From a checkpoint of a small transformer trained on Wikipedia: width 256.
Each number is 50 + 12 x the weight over its row's rms, rounded and kept within 0 to 99. Layers, rows and columns count from 0. The size before them is the row's rms in percent of the matrix's.

# layer 6 MLP down, 256x1024, rms 0.131, rows 164-218, columns 512-639
101:55 49 65 44 85 39 40 28 42 42 39 67 65 55 51 74 51 33 54 44 47 58 52 56 51 52 38 60 50 60 59 51 39 54 14 62 52 48 53 45 46 42 56 68 25 63 38 51 56 41 36 51 57 38 43 63 41 48 57 49 53 50 67 65 40 53 63 43 59 48 50 77 39 61 56 69 44 71 61 53 44 72 47 57 41 29 49 45 43 45 39 53 48 62 70 51 69 59 46 50 42 57 33 80 44 53 63 62 44 40 55 42 36 48 43 34 42 70 39 47 53 45 41 46 57 64 59 54
101:41 32 35 58 59 55 66 40 25 49 39 47 50 41 31 40 55 75 50 33 19 42 45 46 59 59 37 31 40 48 41 56 49 46 43 53 49 46 50 45 51 53 46 71 42 51 44 43 34 54 28 38 47 50 49 64 45 40 63 51 62 46 45 45 30 58 55 39 45 56 52 66 50 51 64 38 49 57 55 48 55 55 43 66 64 45 49 59 64 34 31 44 59 29 52 51 30 58 53 49 45 46 29 46 58 61 48 58 53 51 52 57 54 67 76 64 78 42 63 48 68 37 64 72 37 58 53 63
095:61 58 59 45 64 49 41 20 58 58 56 46 28 35 41 46 37 46 48 66 50 61 58 43 24 44 54 71 56 49 47 47 53 45 51 75 61 67 60 56 49 42 43 46 34 42 75 49 63 59 60 53 30 43 51 36 48 64 47 56 56 49 65 54 48 41 64 58 47 44 50 42 37 37 28 70 59 45 47 56 59 39 43 60 34 27 63 59 46 65 45 50 41 41 19 62 63 55 47 40 43 49 42 55 33 55 64 53 23 54 56 53 49 50 26 56 68 60 63 47 24 49 45 53 53 49 17 68
098:48 56 62 38 47 53 52 33 50 62 41 58 53 24 52 56 29 51 57 53 69 61 63 60 58 48 50 35 39 28 37 47 62 40 47 34 49 63 40 43 49 45 54 42 58 42 56 37 41 50 47 44 43 60 58 40 66 49 42 47 65 58 38 36 51 69 51 53 48 45 54 35 43 53 51 27 72 49 60 69 35 44 38 60 32 65 55 59 47 43 48 29 37 55 34 69 73 52 52 73 60 67 58 48 65 55 49 56 65 47 37 51 42 55 50 65 56 63 71 43 47 37 39 44 43 72 49 47
098:55 45 42 44 66 52 34 73 29 37 30 59 44 38 58 54 67 44 50 45 45 50 43 53 80 51 39 34 51 75 47 62 53 35 53 58 48 46 35 52 46 47 62 59 41 67 51 57 54 37 63 10 47 47 62 67 47 56 45 43 46 46 62 71 41 53 58 44 53 26 45 69 60 49 70 48 62 44 59 35 55 51 57 45 69 32 59 77 42 42 69 61 39 46 68 34 66 35 46 53 24 49 38 59 39 61 37 80 58 57 49 49 21 43 60 41 54 69 63 58 51 58 56 43 38 48 47 43
099:58 63 53 50 56 59 60 40 49 30 47 24 44 58 44 48 35 33 60 43 51 59 65 55 53 60 34 44 50 52 62 25 69 52 35 58 54 61 48 51 45 75 53 51 52 63 53 61 29 59 47 49 43 49 62 65 35 53 47 46 40 55 51 62 77 51 63 46 61 51 49 68 57 69 67 51 59 60 37 39 40 55 56 38 51 58 35 51 68 52 60 53 60 37 44 42 40 49 41 50 78 35 45 55 45 34 57 49 37 45 39 28 51 27 38 55 47 42 58 38 56 57 40 46 34 49 53 56
095:70 55 47 48 44 25 41 45 75 63 65 43 43 66 32 54 67 53 45 78 26 38 29 60 30 46 56 51 56 45 46 52 35 60 59 43 36 47 82 52 39 55 32 43 71 69 23 68 52 53 75 44 60 65 48 55 62 32 32 51 33 41 67 60 53 38 73 31 54 57 47 75 60 49 31 73 51 54 49 57 49 48 52 48 53 57 41 51 46 69 59 52 66 54 53 47 30 64 31 54 50 43 38 55 43 65 40 51 66 68 33 43 46 59 46 37 56 35 59 51 53 37 66 32 51 53 64 57
099:47 48 70 66 25 54 56 55 65 49 71 49 55 46 61 61 47 50 31 57 73 68 46 56 42 39 54 57 48 56 52 38 47 41 24 34 31 61 53 49 35 54 48 62 38 46 35 40 50 40 55 59 50 74 37 50 57 37 76 39 52 54 62 49 79 62 48 84 54 47 34 50 38 53 46 20 52 71 56 18 50 40 50 57 46 57 54 42 70 58 54 34 34 50 61 52 45 43 43 54 40 52 62 57 64 73 46 92 67 56 57 51 41 56 54 56 76 35 36 51 66 30 59 78 48 36 57 55
102:42 51 50 48 56 38 35 28 67 48 60 50 49 58 53 29 58 60 36 68 42 47 25 58 53 60 54 52 66 68 70 39 60 49 50 72 63 71 55 49 53 47 50 35 51 58 49 39 50 52 59 33 74 72 56 25 49 68 47 66 50 36 56 55 68 44 27 68 62 43 69 69 55 75 35 51 57 71 44 48 53 28 54 37 49 35 36 64 34 27 56 54 50 53 52 37 40 31 28 60 38 68 43 51 35 57 41 35 55 53 71 51 53 55 56 46 47 37 52 45 50 46 29 50 52 54 44 42
099:64 32 49 23 46 50 66 48 44 39 52 25 37 44 60 31 44 41 48 48 49 37 54 76 44 35 42 59 23 44 48 42 68 47 49 46 37 38 50 37 58 58 71 52 48 63 51 62 54 54 66 42 24 46 34 33 80 66 53 44 76 78 57 53 53 26 53 51 52 65 65 29 65 52 45 47 41 45 58 44 48 48 49 49 47 66 43 61 60 60 47 46 34 56 65 44 63 42 37 56 68 35 43 52 43 22 54 51 26 54 45 50 68 46 60 65 46 49 51 56 47 37 60 39 41 48 48 57
098:44 44 26 43 60 36 45 75 38 59 65 53 35 57 41 51 61 72 39 69 41 73 38 49 51 43 36 64 58 50 41 59 32 55 49 74 26 60 52 58 45 79 48 81 41 58 39 32 33 63 48 45 32 41 50 56 35 68 48 36 50 48 52 28 34 48 56 26 53 46 61 42 48 54 50 63 36 40 22 51 40 46 41 46 57 57 54 59 50 53 52 54 60 44 75 42 65 54 60 48 38 47 70 45 46 41 42 59 58 62 46 52 61 34 46 47 29 41 50 49 74 57 44 62 35 62 55 78
102:63 39 46 33 58 59 43 50 40 62 65 89 48 59 68 76 36 60 79 46 61 42 61 52 41 38 49 63 46 44 62 30 65 42 50 46 67 43 45 43 52 57 31 42 44 44 32 52 59 53 47 81 52 38 47 36 56 59 38 46 56 67 52 50 49 73 64 40 47 56 77 41 46 36 40 70 46 50 52 45 51 54 68 49 46 35 44 48 53 55 27 76 38 33 47 46 59 46 49 24 45 48 43 52 39 60 54 60 61 64 60 62 49 54 87 75 44 65 55 63 39 43 60 54 49 61 45 41
097:50 69 59 77 64 48 37 53 55 58 62 70 71 50 54 28 68 70 38 66 56 73 43 57 53 47 42 43 58 63 40 57 51 48 46 49 40 47 51 75 54 61 32 52 34 60 39 32 44 47 46 47 71 55 54 41 36 66 52 76 60 77 62 37 50 53 52 61 64 60 32 42 61 60 67 45 58 35 61 46 58 60 77 39 37 27 78 43 40 57 47 77 51 39 47 49 52 36 58 32 67 63 57 74 49 62 33 38 59 40 49 37 49 52 57 28 39 73 51 41 43 73 60 34 71 48 45 64
102:34 68 58 34 50 30 23 59 57 48 67 53 52 25 56 63 70 51 48 64 42 40 38 43 46 43 61 65 64 72 60 65 61 30 48 55 66 43 53 53 62 61 59 56 54 59 60 48 51 79 38 69 53 50 51 34 51 61 59 51 57 60 42 38 52 44 55 27 65 48 69 64 60 47 29 47 52 52 73 28 63 62 51 77 89 56 39 48 73 43 55 48 70 46 30 48 51 58 46 70 63 57 52 63 54 62 65 61 40 68 34 57 51 63 56 56 45 62 57 72 50 25 38 40 71 40 47 40
096:60 25 59 58 48 49 55 71 45 43 43 48 32 60 47 35 29 47 60 47 61 37 59 64 57 63 73 49 69 56 50 51 48 51 60 51 25 49 45 66 42 39 53 38 65 25 57 51 39 61 44 61 48 46 56 58 47 77 63 41 44 60 24 57 46 57 56 58 37 40 53 62 42 47 63 71 55 47 55 60 22 74 43 65 52 62 45 66 53 55 41 53 42 34 54 45 44 54 40 55 57 58 67 40 64 53 59 54 61 29 42 47 59 44 34 48 65 42 44 35 35 60 57 66 44 40 52 57
099:65 56 53 50 43 52 42 46 50 52 44 17 32 51 51 60 70 71 68 34 60 22 50 53 70 46 47 40 63 41 30 61 31 45 41 41 55 52 52 50 28 38 39 21 47 40 45 31 58 35 69 57 55 55 44 30 54 42 65 55 48 52 66 47 53 84 71 31 69 72 72 51 40 57 76 44 59 49 37 73 37 52 43 44 36 50 64 39 43 58 27 36 63 29 48 69 65 68 70 57 24 70 43 23 48 64 64 49 45 49 67 48 62 57 76 44 42 55 44 43 65 46 34 60 39 41 43 60
111:41 51 32 60 92 24 28 53 75 41 67 38 37 23 33 43 57 58 52 50 54 47 39 48 40 46 35 65 58 53 42 41 52 74 27 48 61 48 54 62 57 49 62 71 56 90 54 66 56 57 63 22 32 41 63 39 68 44 79 65 60 33 50 42 41 37 32 46 36 45 25 53 60 33 56 39 56 51 48 21 50 38 53 48 37 51 50 45 44 41 61 65 45 62 43 51 57 38 39 57 35 37 48 65 44 57 33 61 36 37 47 50 51 46 47 42 43 45 39 54 31 39 44 32 30 54 68 45
098:41 36 51 43 58 40 61 59 53 41 48 55 48 64 41 66 74 46 46 44 44 37 50 34 44 65 51 47 36 51 41 65 36 56 58 16 52 58 60 43 53 51 32 69 56 55 39 59 54 57 59 41 84 31 63 64 38 55 59 51 62 51 50 54 39 50 44 81 31 45 51 38 54 54 59 73 39 57 46 41 56 48 50 57 53 65 54 37 53 20 50 33 48 53 34 46 34 50 59 60 39 53 43 50 59 65 42 57 41 40 62 60 51 49 57 39 53 32 51 32 58 49 66 45 36 53 48 45
104:66 48 29 64 61 45 52 55 33 59 52 33 43 39 39 55 45 45 57 53 27 46 71 64 48 61 48 44 56 60 46 32 51 48 36 39 36 62 55 36 63 62 47 23 63 56 35 31 58 56 49 57 62 74 67 52 60 62 49 55 76 52 54 71 50 62 55 33 55 40 51 59 46 43 54 44 42 62 50 53 45 57 36 36 38 44 66 37 39 60 34 38 42 50 54 60 60 44 49 40 45 38 35 55 37 44 43 48 50 71 34 63 56 57 51 57 53 32 49 51 78 34 53 45 40 70 69 54
101:68 76 41 67 60 77 50 41 44 40 49 40 49 55 43 33 35 58 52 51 44 31 44 66 60 44 48 44 51 58 47 51 52 47 58 56 56 74 59 64 45 51 47 17 58 69 60 22 41 67 54 58 50 69 46 51 57 51 48 54 59 75 59 53 40 50 54 63 48 44 68 35 38 56 41 41 49 63 48 65 53 26 59 35 51 68 63 46 33 64 52 36 68 48 47 49 59 53 45 38 87 26 70 60 69 44 46 60 42 44 54 63 51 59 47 54 52 29 39 34 63 34 31 41 82 59 49 43
099:46 60 51 43 38 48 44 34 69 47 64 46 48 44 48 52 31 42 48 41 43 71 34 22 69 37 38 45 47 50 64 24 52 56 49 43 48 37 60 51 27 60 53 31 72 44 65 35 64 53 63 41 44 72 40 43 50 43 76 75 66 52 57 57 40 42 58 63 39 65 31 35 43 53 44 49 65 54 62 50 57 53 57 66 41 53 39 55 73 49 53 59 45 63 37 52 55 47 51 76 27 46 54 38 50 45 63 69 56 24 66 42 34 51 41 41 64 64 43 53 48 42 58 37 69 46 64 42
104:62 39 59 27 57 65 63 68 45 48 41 39 56 49 49 45 47 48 59 57 47 57 70 29 58 62 45 42 48 47 53 66 88 53 37 64 23 57 32 39 74 51 66 43 34 49 57 67 34 75 37 58 51 50 56 53 49 25 30 44 60 58 51 50 70 63 39 55 54 37 27 47 69 41 58 60 66 58 54 45 20 59 29 47 53 44 47 59 41 41 47 49 46 47 51 43 41 28 51 46 38 55 50 39 50 34 36 38 55 38 48 45 52 57 56 69 52 45 44 47 56 64 80 30 39 36 33 56
099:59 13 34 23 47 31 45 31 44 54 45 59 41 60 44 53 53 49 57 47 67 40 49 45 38 49 39 40 65 49 54 72 67 41 44 30 72 57 61 47 55 45 70 38 56 45 52 29 43 44 57 53 48 66 51 63 49 27 40 57 48 51 37 46 41 57 42 55 52 57 52 66 41 42 33 43 44 52 41 65 29 56 71 57 45 57 60 53 53 41 58 32 42 56 38 49 35 59 49 66 57 56 36 54 55 44 40 64 67 67 40 45 37 35 59 56 52 55 74 50 52 37 52 26 41 35 38 68
102:58 55 76 55 61 29 29 72 59 38 55 72 44 53 61 64 56 36 49 35 54 60 33 50 44 69 58 65 45 42 46 44 43 64 60 57 34 60 55 47 49 44 45 54 47 53 53 54 44 49 64 51 44 37 49 51 78 55 63 60 57 50 63 62 49 30 42 47 71 53 52 50 52 45 47 67 48 65 53 60 67 60 40 49 64 46 45 35 53 56 59 53 41 55 58 71 58 35 36 36 68 40 64 69 62 62 35 50 23 26 46 83 28 44 44 62 30 69 37 50 50 75 64 47 78 44 65 53
101:23 46 63 47 20 57 57 60 55 42 48 47 41 39 54 24 73 49 48 48 40 44 51 32 65 42 41 45 37 45 61 62 60 48 31 56 51 51 57 60 48 68 31 30 40 45 51 57 50 36 47 65 39 66 60 42 53 49 57 27 43 35 64 64 59 60 74 75 34 62 63 45 50 58 47 39 39 43 69 32 45 45 62 45 57 50 56 47 41 56 40 48 44 77 50 60 49 53 37 49 55 53 43 70 52 41 56 49 60 38 34 51 18 46 48 51 62 46 58 52 24 69 55 53 47 68 54 39
101:67 62 40 52 47 43 44 56 43 35 37 52 37 27 54 58 35 88 51 58 35 21 65 43 58 48 50 47 60 56 43 56 60 25 77 49 63 57 39 39 33 59 54 66 39 29 46 39 70 53 41 24 67 49 31 58 41 37 50 44 49 73 36 55 64 52 40 50 54 52 50 62 55 43 39 55 72 36 53 66 53 54 57 53 67 77 56 49 43 51 47 49 54 47 39 74 53 33 52 56 66 47 46 38 57 55 52 41 55 38 52 47 80 62 42 46 34 69 50 61 55 62 48 42 52 59 65 24
099:37 53 88 37 55 64 62 51 55 46 67 99 64 56 61 42 64 42 68 67 35 28 59 54 51 45 51 60 66 43 58 58 67 62 68 46 72 57 50 33 72 49 44 51 52 34 78 33 65 55 53 47 53 59 58 59 29 57 53 61 50 52 32 35 47 37 57 55 42 61 58 33 61 59 40 50 65 47 62 59 51 67 80 50 34 47 44 52 25 59 46 46 45 56 54 84 32 38 56 34 43 46 32 51 50 51 46 49 51 64 62 65 45 42 65 49 57 47 50 72 72 46 46 50 82 45 38 42
099:58 56 48 42 53 62 52 36 63 50 49 67 37 54 48 52 61 50 32 66 60 54 66 62 58 34 43 59 63 49 37 34 42 71 57 43 72 34 49 38 45 55 57 52 55 62 50 52 62 51 53 69 49 38 42 68 54 44 36 56 59 58 61 33 45 45 52 43 43 49 43 34 62 62 54 40 51 36 56 44 55 50 63 53 47 45 64 51 65 35 56 39 57 64 53 48 52 52 56 51 80 62 68 58 52 49 45 48 46 57 44 42 52 39 53 39 50 40 48 54 52 52 32 76 40 45 67 51
100:49 59 46 41 43 38 50 33 35 37 33 54 35 53 13 57 51 65 51 66 54 34 45 62 37 48 41 25 94 60 71 71 72 41 74 44 42 24 53 52 46 50 66 51 46 55 59 27 38 47 57 51 40 82 59 51 48 46 29 44 50 31 17 45 26 89 45 69 51 52 56 28 49 56 49 48 51 68 46 43 35 62 47 55 42 32 34 51 50 57 67 47 25 47 51 65 27 33 53 55 49 52 31 59 66 49 29 56 51 59 68 31 37 63 68 25 45 26 59 56 55 46 42 49 59 41 49 46
104:72 59 39 61 53 56 56 43 56 73 66 38 67 44 32 82 49 51 53 32 29 05 38 60 52 49 70 55 60 58 18 50 57 28 33 34 40 38 50 50 52 61 62 51 59 51 35 39 47 51 50 72 69 69 31 48 48 54 21 53 42 67 54 37 43 46 41 37 43 52 51 45 45 33 46 49 44 81 57 64 72 42 67 50 69 31 70 38 55 32 64 35 55 24 42 52 77 44 48 49 49 60 40 48 33 50 41 42 39 58 35 38 48 72 58 47 54 68 27 51 62 40 56 58 51 65 59 60
100:61 42 42 51 68 48 52 60 53 71 68 47 24 80 37 71 72 55 49 66 44 58 44 63 50 41 44 56 65 58 40 53 57 42 59 26 62 54 35 51 50 68 59 35 49 30 71 61 28 51 56 26 75 45 48 33 62 34 36 48 71 62 47 31 50 54 56 47 51 59 41 43 65 59 40 45 36 47 51 50 56 55 57 39 63 48 43 41 64 44 44 40 69 76 55 23 58 48 50 40 33 54 63 36 56 53 37 44 54 48 68 57 33 55 59 48 32 56 46 68 31 38 31 41 36 55 59 27
102:48 30 42 44 47 38 49 44 27 72 80 43 49 51 46 52 51 64 45 57 37 62 47 56 55 46 60 53 53 49 43 69 54 34 50 48 55 26 33 47 48 40 56 77 58 48 40 29 43 60 68 41 49 97 47 43 37 62 50 41 33 61 41 54 48 67 52 49 59 38 65 68 44 63 59 53 54 47 59 61 41 44 42 63 30 33 57 54 69 41 49 28 70 58 40 52 60 49 28 58 59 58 46 45 67 68 70 56 59 40 59 53 58 33 52 34 52 44 38 41 50 68 48 62 22 51 42 46
101:39 48 30 61 46 50 90 33 47 68 39 58 34 55 86 54 52 40 66 30 48 50 54 43 41 41 33 46 52 59 45 62 41 54 59 48 54 26 59 40 51 43 38 36 46 58 60 62 48 43 50 50 59 47 47 55 68 62 56 36 66 41 59 65 62 61 53 33 42 22 35 52 57 59 67 49 40 52 61 51 79 42 35 52 73 28 39 50 59 68 55 34 48 50 49 46 45 54 61 32 38 30 67 33 31 45 43 25 82 69 53 61 46 52 61 60 70 51 54 66 82 53 54 40 49 64 59 34
098:57 67 34 40 43 44 40 44 41 49 53 50 52 58 53 45 70 45 69 40 53 69 45 65 61 48 37 33 37 58 49 46 60 57 42 59 68 48 57 46 44 58 70 48 53 40 45 37 63 61 51 55 49 41 58 57 61 56 41 65 58 67 39 53 27 51 70 49 38 71 34 21 30 62 30 49 39 34 56 59 61 33 65 46 46 56 43 45 53 55 36 57 56 29 57 51 49 38 50 70 41 57 40 46 35 71 31 57 41 40 55 31 35 74 46 42 24 36 48 46 47 44 33 59 44 45 54 45
098:45 49 61 40 54 52 55 43 36 51 56 43 56 45 47 56 57 33 49 93 53 39 54 76 57 43 44 79 73 60 53 41 59 50 42 51 39 29 65 53 55 64 41 50 51 67 41 31 46 50 53 48 41 55 52 66 69 50 47 47 63 60 35 52 47 41 59 55 39 47 39 55 63 53 39 64 62 56 69 56 49 38 69 65 62 46 42 44 42 24 73 40 47 50 36 55 56 30 50 75 75 50 40 74 34 61 41 35 35 43 43 56 30 40 18 68 48 40 52 58 52 61 34 48 53 57 65 16
102:44 57 33 53 35 46 47 44 60 24 60 38 64 38 66 56 77 35 26 48 29 61 46 35 25 49 48 47 47 42 52 29 30 52 45 22 63 52 58 37 51 72 31 58 55 58 59 42 54 26 58 29 59 41 56 38 46 64 45 46 63 49 53 59 49 76 46 41 52 65 06 34 43 54 42 67 48 59 53 49 51 38 70 64 33 39 69 54 36 55 55 20 23 49 48 47 57 47 55 48 42 67 37 89 53 58 52 50 60 62 46 54 22 48 46 49 37 65 46 67 35 52 40 34 43 37 37 43
097:27 59 48 42 67 50 38 44 58 66 42 67 42 49 58 51 67 48 54 37 84 40 45 80 49 67 36 50 64 50 49 47 48 37 65 73 48 49 67 65 37 40 67 62 74 62 32 59 62 51 43 70 61 58 53 66 60 64 54 47 47 59 52 45 52 30 30 16 46 54 41 51 68 36 54 61 49 51 29 38 47 41 52 45 56 60 42 64 49 34 64 45 26 52 79 34 51 66 50 48 55 44 68 45 48 52 27 66 44 67 35 58 53 49 45 43 39 28 44 60 26 38 69 61 23 69 52 66
100:38 48 35 49 52 86 32 41 37 39 32 32 39 42 37 40 40 64 41 56 54 35 47 51 31 53 67 39 36 43 43 52 62 70 47 46 49 56 43 60 50 41 31 62 51 40 58 55 31 49 30 44 48 40 47 60 36 70 43 39 45 47 44 52 54 61 26 36 36 28 71 62 68 51 50 35 38 44 50 44 44 69 60 58 69 54 23 51 64 39 47 47 54 66 35 72 41 49 57 51 50 38 68 56 66 60 68 42 34 64 51 51 54 42 43 60 39 56 51 54 67 63 56 45 18 09 39 53
097:43 49 52 42 33 45 45 59 61 57 51 50 53 50 55 42 55 47 55 55 59 64 60 30 45 62 54 24 48 84 44 43 55 48 56 40 57 70 51 35 51 52 38 56 55 48 42 50 32 46 49 41 62 45 43 61 74 70 62 40 63 45 44 53 73 27 58 51 52 56 55 30 39 66 43 53 34 73 33 39 24 53 43 55 47 53 51 53 46 60 68 48 50 46 55 53 70 59 61 22 79 54 32 50 35 52 29 51 59 35 50 51 48 53 36 67 51 66 58 55 47 33 56 52 63 54 60 62
103:68 53 39 35 48 46 42 49 42 88 64 45 56 50 22 46 43 47 51 54 60 45 42 44 53 38 59 39 48 53 61 61 41 28 36 46 43 59 63 42 44 61 53 31 50 32 46 63 46 53 35 63 47 51 52 59 71 49 60 54 72 37 39 64 56 55 66 57 50 51 59 45 63 59 40 44 58 38 45 37 54 69 49 56 52 51 47 55 63 45 40 64 31 47 45 29 59 55 53 43 36 57 41 40 54 41 43 63 42 54 47 68 67 58 64 51 48 35 55 46 49 48 35 46 42 46 42 41
101:52 54 47 71 50 40 52 28 45 71 53 35 60 62 66 39 41 36 27 61 54 61 66 39 56 49 56 41 53 46 41 58 40 66 35 28 56 30 37 33 60 49 66 54 59 48 55 43 56 42 42 63 50 65 63 30 31 64 51 41 59 56 49 44 57 53 50 68 45 59 39 24 71 51 42 43 68 52 41 43 56 62 73 49 46 44 68 46 56 40 40 46 52 60 51 39 63 30 52 42 53 41 60 50 44 58 43 42 53 50 36 69 59 54 71 29 57 35 35 55 36 25 59 48 84 60 66 64
098:35 34 54 46 44 49 48 56 38 48 57 64 48 75 61 55 45 43 53 44 55 27 60 50 55 63 58 82 41 59 48 62 63 29 53 24 33 32 40 65 38 25 65 27 61 44 30 67 46 42 25 49 62 67 51 80 33 40 64 62 60 43 58 59 37 54 63 46 62 40 38 46 45 53 60 74 52 59 47 46 42 63 60 32 48 35 60 41 38 43 58 45 44 50 27 59 38 49 29 38 65 76 75 36 43 61 41 80 38 66 59 59 57 56 39 63 55 40 43 62 42 53 54 35 53 54 50 29
105:51 46 38 49 53 57 73 46 46 78 51 48 29 43 40 46 28 56 35 41 33 66 41 47 74 39 44 42 31 44 36 54 58 64 40 55 36 61 65 39 43 48 46 39 52 45 65 72 63 38 40 61 29 47 44 57 57 53 40 35 53 52 56 36 79 61 28 53 40 50 42 57 53 43 49 47 53 50 58 49 41 71 61 47 73 50 36 61 59 67 36 68 45 50 49 22 66 58 65 40 66 57 37 37 55 34 42 50 63 43 61 72 46 44 48 55 44 41 32 54 50 48 46 56 57 44 64 33
103:36 44 64 43 57 53 48 30 47 70 36 42 56 55 49 49 73 61 57 43 66 41 62 52 45 53 49 88 33 49 33 61 62 43 55 34 37 51 75 45 55 41 48 82 45 47 41 52 40 50 38 42 59 50 61 48 49 48 37 56 24 40 60 57 46 51 62 54 50 38 51 16 46 44 40 60 51 57 68 61 42 43 44 48 38 65 38 41 60 55 53 66 43 30 56 52 63 69 54 66 35 56 60 44 69 53 59 40 63 62 46 68 72 49 45 32 54 27 55 47 67 47 42 50 56 52 22 55
106:52 49 57 53 31 51 56 51 37 70 45 57 59 61 47 75 30 48 65 77 56 42 56 44 73 62 35 39 56 63 47 33 42 63 61 40 38 59 38 69 40 53 56 67 54 27 36 66 46 61 25 59 61 55 37 38 45 42 41 49 44 26 59 27 49 47 72 38 65 63 63 34 57 55 36 45 65 31 33 70 35 70 55 51 64 57 56 49 63 28 23 27 38 35 45 20 47 59 55 58 43 58 49 70 63 53 57 76 64 43 51 38 62 59 49 60 59 39 40 44 62 62 41 43 58 41 41 63
095:37 53 53 52 72 48 71 45 62 23 44 50 67 43 63 35 32 59 48 33 53 46 66 53 48 53 71 41 52 43 39 46 49 50 59 45 50 63 64 60 75 18 65 39 45 41 58 41 37 70 47 61 54 32 61 50 51 45 39 49 42 47 64 48 46 53 52 61 61 46 26 62 45 56 42 56 46 54 35 44 44 64 62 67 35 68 35 43 47 45 61 47 39 62 51 56 30 47 57 53 56 46 46 54 52 42 49 56 50 37 53 34 54 53 39 33 69 56 59 68 57 47 80 49 51 44 51 53
099:63 39 50 38 45 43 49 69 42 48 57 50 50 63 42 55 37 51 38 47 32 37 45 32 38 70 57 66 36 61 52 59 55 33 74 58 51 51 54 58 83 40 43 57 67 57 44 21 63 57 36 38 36 42 57 54 61 64 70 43 33 48 78 61 55 33 58 55 49 53 49 55 52 52 42 57 47 40 50 40 55 49 64 42 42 77 65 39 62 51 64 25 56 68 51 73 51 64 46 34 32 55 60 45 47 46 43 41 52 39 63 56 34 51 28 26 45 59 52 44 76 41 45 70 44 42 64 47
102:66 67 53 48 57 56 32 68 39 44 41 62 49 62 41 51 59 57 45 77 53 39 45 49 59 21 64 42 58 54 60 38 54 72 28 63 40 44 54 36 48 50 64 65 51 52 58 64 43 47 47 69 26 33 81 60 43 45 45 87 49 58 36 69 59 29 54 54 48 38 49 24 45 20 39 43 62 51 43 43 67 51 35 41 75 55 65 50 27 68 56 42 57 52 34 82 64 55 47 44 68 44 49 61 23 43 55 41 24 49 31 33 42 61 31 27 55 53 55 56 43 49 57 56 73 42 60 67
097:66 34 18 47 63 50 26 46 65 48 36 36 45 46 42 35 35 60 57 52 70 49 30 46 91 42 45 36 53 46 39 36 61 38 50 49 47 51 66 37 69 41 53 40 48 46 68 63 50 34 49 57 55 59 47 51 48 57 73 60 44 70 62 47 26 43 39 51 59 55 45 36 33 42 45 46 57 61 47 68 41 67 47 56 54 45 47 68 39 78 46 48 57 58 53 58 56 48 40 45 80 46 43 54 49 48 44 47 56 37 57 49 57 21 52 34 38 59 58 55 46 80 44 58 53 45 60 45
104:43 45 50 37 60 48 48 61 49 27 67 53 60 39 50 23 30 49 48 45 61 54 50 68 25 43 50 56 46 53 47 39 32 60 41 53 48 45 53 42 44 47 57 58 38 39 53 51 43 28 66 41 43 50 57 49 43 55 54 25 64 42 62 84 60 46 74 66 43 54 60 40 62 64 24 53 51 62 60 83 45 35 52 55 37 55 79 57 66 45 48 58 34 69 59 61 73 37 29 40 43 59 70 57 44 63 63 48 29 45 47 55 31 49 44 67 45 49 25 75 20 40 47 66 55 58 51 52
097:57 37 67 48 43 57 42 31 52 50 35 49 51 52 63 42 62 45 39 63 59 58 48 66 48 43 27 35 53 33 42 47 50 55 60 64 43 55 64 57 48 46 61 39 40 49 57 47 47 47 50 41 52 39 42 34 60 56 30 60 52 42 56 78 49 45 62 61 54 67 45 53 56 26 42 36 55 32 38 28 51 71 68 44 51 48 52 46 41 58 70 45 60 72 61 48 30 46 54 41 54 39 67 50 42 37 43 66 61 66 36 45 53 56 30 33 63 52 66 47 54 38 79 52 63 42 66 40
103:46 48 45 61 60 69 44 15 78 61 60 62 65 62 59 68 44 45 36 37 50 40 47 42 36 35 45 33 58 38 39 49 60 50 52 61 38 47 56 39 60 31 58 56 55 52 35 73 52 41 63 55 39 39 55 44 58 45 35 58 81 49 36 61 48 45 37 39 39 41 41 45 58 36 56 44 39 45 21 64 48 29 57 35 31 45 35 43 49 55 54 53 32 42 59 63 73 41 54 47 71 34 61 56 59 55 50 40 39 63 55 57 65 43 43 55 54 57 29 52 47 48 58 38 55 54 62 61
095:48 51 58 45 54 58 50 63 53 47 48 56 47 54 61 35 66 54 53 49 31 47 52 57 53 74 57 68 53 53 35 35 48 47 58 50 59 47 42 53 61 51 40 52 49 36 41 34 51 37 49 44 78 45 94 40 50 42 35 59 36 46 46 41 48 52 66 47 51 59 64 47 39 58 57 57 32 37 56 72 47 39 48 43 52 50 53 40 41 50 66 49 53 49 65 51 45 38 34 43 57 32 59 50 50 66 62 38 65 59 56 34 53 63 54 40 50 41 45 41 68 56 34 53 38 54 61 60
102:52 29 46 59 40 45 61 66 46 45 27 50 38 42 68 53 47 27 47 44 61 51 50 45 59 43 27 24 51 49 51 62 43 53 49 70 54 57 49 36 39 49 80 53 47 62 26 52 68 50 68 44 58 58 45 46 52 62 57 58 24 74 55 68 65 72 62 59 29 66 34 65 55 60 41 40 52 47 47 48 43 44 50 42 55 29 69 55 58 44 65 50 55 53 61 47 49 57 80 48 42 32 60 64 43 46 76 45 62 57 52 36 53 34 81 62 54 38 40 57 46 42 52 66 75 69 42 37
109:51 49 63 49 55 10 34 67 53 54 36 33 71 54 40 70 39 51 61 45 39 44 46 50 50 41 49 68 55 53 64 59 57 64 39 33 72 45 48 51 34 49 53 30 54 43 53 72 41 40 52 70 65 60 52 63 61 27 58 41 68 56 36 59 60 57 38 34 56 84 35 32 49 46 45 49 64 66 52 57 54 55 61 50 46 50 45 52 45 41 64 51 41 37 55 41 45 70 64 55 56 52 48 54 71 58 50 52 76 46 39 46 43 63 34 58 56 41 56 53 33 46 32 29 70 69 61 51